config = dict(
    norm_eps=1e-05,
    qk_norm=False,
    init_std_qkv=0.0352,
    optimizer='soap_variant',
    lr_head=0.0116,
    warmup_steps=200,
    schedule='wsd',
    final_lr_fraction=0.05,
    train_tokens=317400000,
    dataset='wikipedia_en',
)
Each number is 50 + 10 x the weight over its row's rms, rounded and kept within 0 to 99. Layers, rows and columns count from 0. The size before them is the row's rms in percent of the matrix's.

# layer 6 MLP up, 704x256, rms 0.0499, rows 405-412, columns 0-63
098:59 60 57 31 42 50 33 55 37 68 58 47 59 34 47 50 58 64 46 48 59 40 33 36 55 56 57 59 42 57 45 37 60 53 55 44 60 53 35 39 50 49 43 41 55 50 65 48 36 44 47 44 47 56 48 49 46 47 50 46 53 45 43 63
103:49 15 46 57 61 43 48 42 65 63 40 47 36 36 45 39 70 46 51 56 39 51 51 56 42 53 40 54 59 53 37 56 47 52 58 43 51 38 63 53 39 64 59 46 59 52 66 43 55 41 47 37 31 39 48 43 41 37 53 51 60 57 43 45
102:44 45 55 56 43 24 48 49 51 52 63 46 50 52 43 57 35 53 61 66 54 49 47 37 55 46 50 57 43 59 49 43 61 42 55 58 31 37 39 62 61 53 47 49 62 49 60 51 52 72 56 55 19 44 76 50 47 54 44 46 48 52 56 65
096:42 50 46 55 63 54 75 58 46 41 46 50 44 50 43 48 61 67 29 48 38 39 56 58 74 45 59 24 43 56 48 48 49 60 57 51 52 41 56 31 54 57 65 50 55 54 57 65 43 44 54 35 61 52 49 46 29 60 35 38 59 62 49 34
102:68 54 57 50 38 55 69 55 55 61 50 78 59 41 40 32 56 45 44 47 60 47 42 39 65 46 35 45 44 40 40 33 54 49 57 58 71 53 67 68 51 57 57 65 52 43 59 55 62 44 54 56 56 40 53 38 61 50 63 50 46 45 46 61
098:56 31 55 34 50 39 51 43 56 52 47 63 49 68 52 53 38 49 50 64 50 58 50 39 44 41 35 53 57 54 55 44 65 52 58 53 41 55 44 41 46 51 30 70 24 65 41 45 49 52 64 52 62 70 47 33 52 45 42 62 59 50 44 37
099:52 32 41 57 38 69 55 46 47 35 34 36 52 69 53 53 61 49 51 46 56 35 58 38 65 44 47 56 74 67 31 47 38 60 63 54 41 38 53 56 52 37 58 52 41 56 65 44 36 51 28 53 38 47 53 50 51 46 48 62 66 55 64 48
102:47 55 40 52 58 51 39 49 59 41 64 32 61 58 58 56 40 41 63 60 47 62 54 49 39 44 31 55 53 61 39 54 38 54 56 62 49 57 47 49 51 44 47 61 34 42 59 45 74 59 30 52 55 57 65 50 51 46 50 35 48 36 49 59
# layer 6 MLP down (transposed), 704x256, rms 0.0504, rows 405-411, columns 0-63
095:37 51 67 61 79 40 43 54 50 48 49 56 45 73 42 52 50 54 56 61 41 57 52 46 76 32 59 61 54 64 54 33 45 59 60 59 66 44 50 59 53 60 34 75 54 48 51 70 37 45 45 50 37 45 49 38 57 46 52 58 42 34 49 80
107:47 39 32 47 49 42 43 50 66 46 35 35 50 57 55 50 48 38 59 63 48 62 60 48 34 57 55 55 60 64 51 47 35 43 48 46 38 29 68 57 51 59 35 37 35 51 55 52 53 57 55 42 44 43 64 38 70 61 76 56 70 57 68 49
103:33 54 41 61 54 51 43 45 53 54 37 49 62 56 40 51 59 57 58 55 42 59 37 44 62 59 63 74 59 34 57 54 51 60 44 71 52 63 33 69 36 46 48 38 57 49 48 51 52 57 57 50 29 63 41 46 51 40 73 52 62 49 38 35
097:38 40 42 59 69 45 51 64 61 43 50 40 41 49 59 66 50 70 39 55 41 36 35 54 60 38 46 31 43 53 29 51 51 41 50 53 57 40 44 44 30 46 50 64 58 64 42 39 41 61 60 51 49 52 29 38 41 50 46 40 62 55 48 45
101:61 70 45 60 54 42 47 45 42 46 42 51 49 48 50 44 38 58 56 42 38 62 62 28 53 39 61 51 54 54 49 38 58 36 44 50 70 64 60 56 51 58 55 50 46 36 34 45 38 40 47 47 51 56 64 54 52 51 43 52 60 39 66 50
094:55 51 39 54 40 59 69 47 36 54 65 37 45 56 77 45 56 63 36 37 55 46 48 46 58 52 42 41 42 61 53 59 72 48 39 44 56 52 48 49 49 43 62 45 44 48 55 51 45 57 61 62 41 54 37 24 53 50 52 64 45 47 41 36
101:57 23 54 44 58 45 56 52 47 58 54 55 56 54 28 50 57 46 57 61 53 57 63 47 56 41 45 51 54 52 52 51 48 44 57 49 43 70 60 59 42 35 57 57 44 45 68 56 57 50 32 55 50 58 44 47 40 46 63 43 49 40 47 52
# layer 6 MLP gate, 704x256, rms 0.0507, rows 406-412, columns 0-63
100:58 32 61 35 51 36 49 55 47 39 51 71 57 49 52 65 36 35 40 58 56 50 48 50 43 54 48 34 48 56 64 32 33 40 39 42 41 56 50 39 58 61 68 50 63 58 40 49 28 51 50 43 59 49 44 45 57 72 59 66 55 44 54 39
104:36 47 48 39 37 44 41 46 61 38 42 68 50 62 43 41 42 60 49 44 40 62 49 67 65 62 53 48 59 59 54 58 54 58 43 41 33 51 45 44 48 60 49 43 51 58 44 47 27 48 53 43 54 65 41 47 55 45 51 56 58 57 49 33
096:37 56 34 56 43 49 53 60 68 49 57 42 29 59 66 41 54 64 35 46 40 49 68 46 45 84 69 21 58 55 42 68 48 33 57 50 63 49 58 61 51 52 47 67 49 58 60 49 56 71 69 56 52 40 50 57 56 59 50 60 56 24 46 61
101:53 52 46 44 36 45 73 53 58 45 43 57 62 35 41 43 66 52 49 32 55 35 51 57 47 54 55 47 38 50 64 31 43 60 46 61 70 62 51 34 46 44 50 45 50 38 46 19 48 50 38 38 61 57 53 51 40 66 54 58 37 33 28 72
093:51 53 65 55 43 32 51 52 35 66 54 46 45 36 28 66 41 52 43 57 43 37 49 54 56 42 44 48 61 57 74 67 55 45 70 48 68 59 35 59 40 52 42 57 54 48 42 56 79 57 55 42 54 55 48 60 50 41 34 21 52 55 53 54
101:57 46 69 63 31 54 51 45 52 60 44 33 40 52 49 44 60 59 46 42 49 65 39 61 26 44 41 64 59 37 29 39 50 43 65 48 36 46 61 61 69 58 41 55 49 37 55 62 41 50 43 57 61 53 38 45 78 39 59 35 40 48 62 60
100:62 51 67 52 41 61 52 32 35 55 43 37 38 44 51 52 57 49 37 59 49 56 37 47 60 52 63 45 60 51 61 50 40 65 52 52 41 55 50 55 60 50 60 52 47 36 47 57 28 58 55 48 54 66 44 59 54 42 66 60 33 67 60 39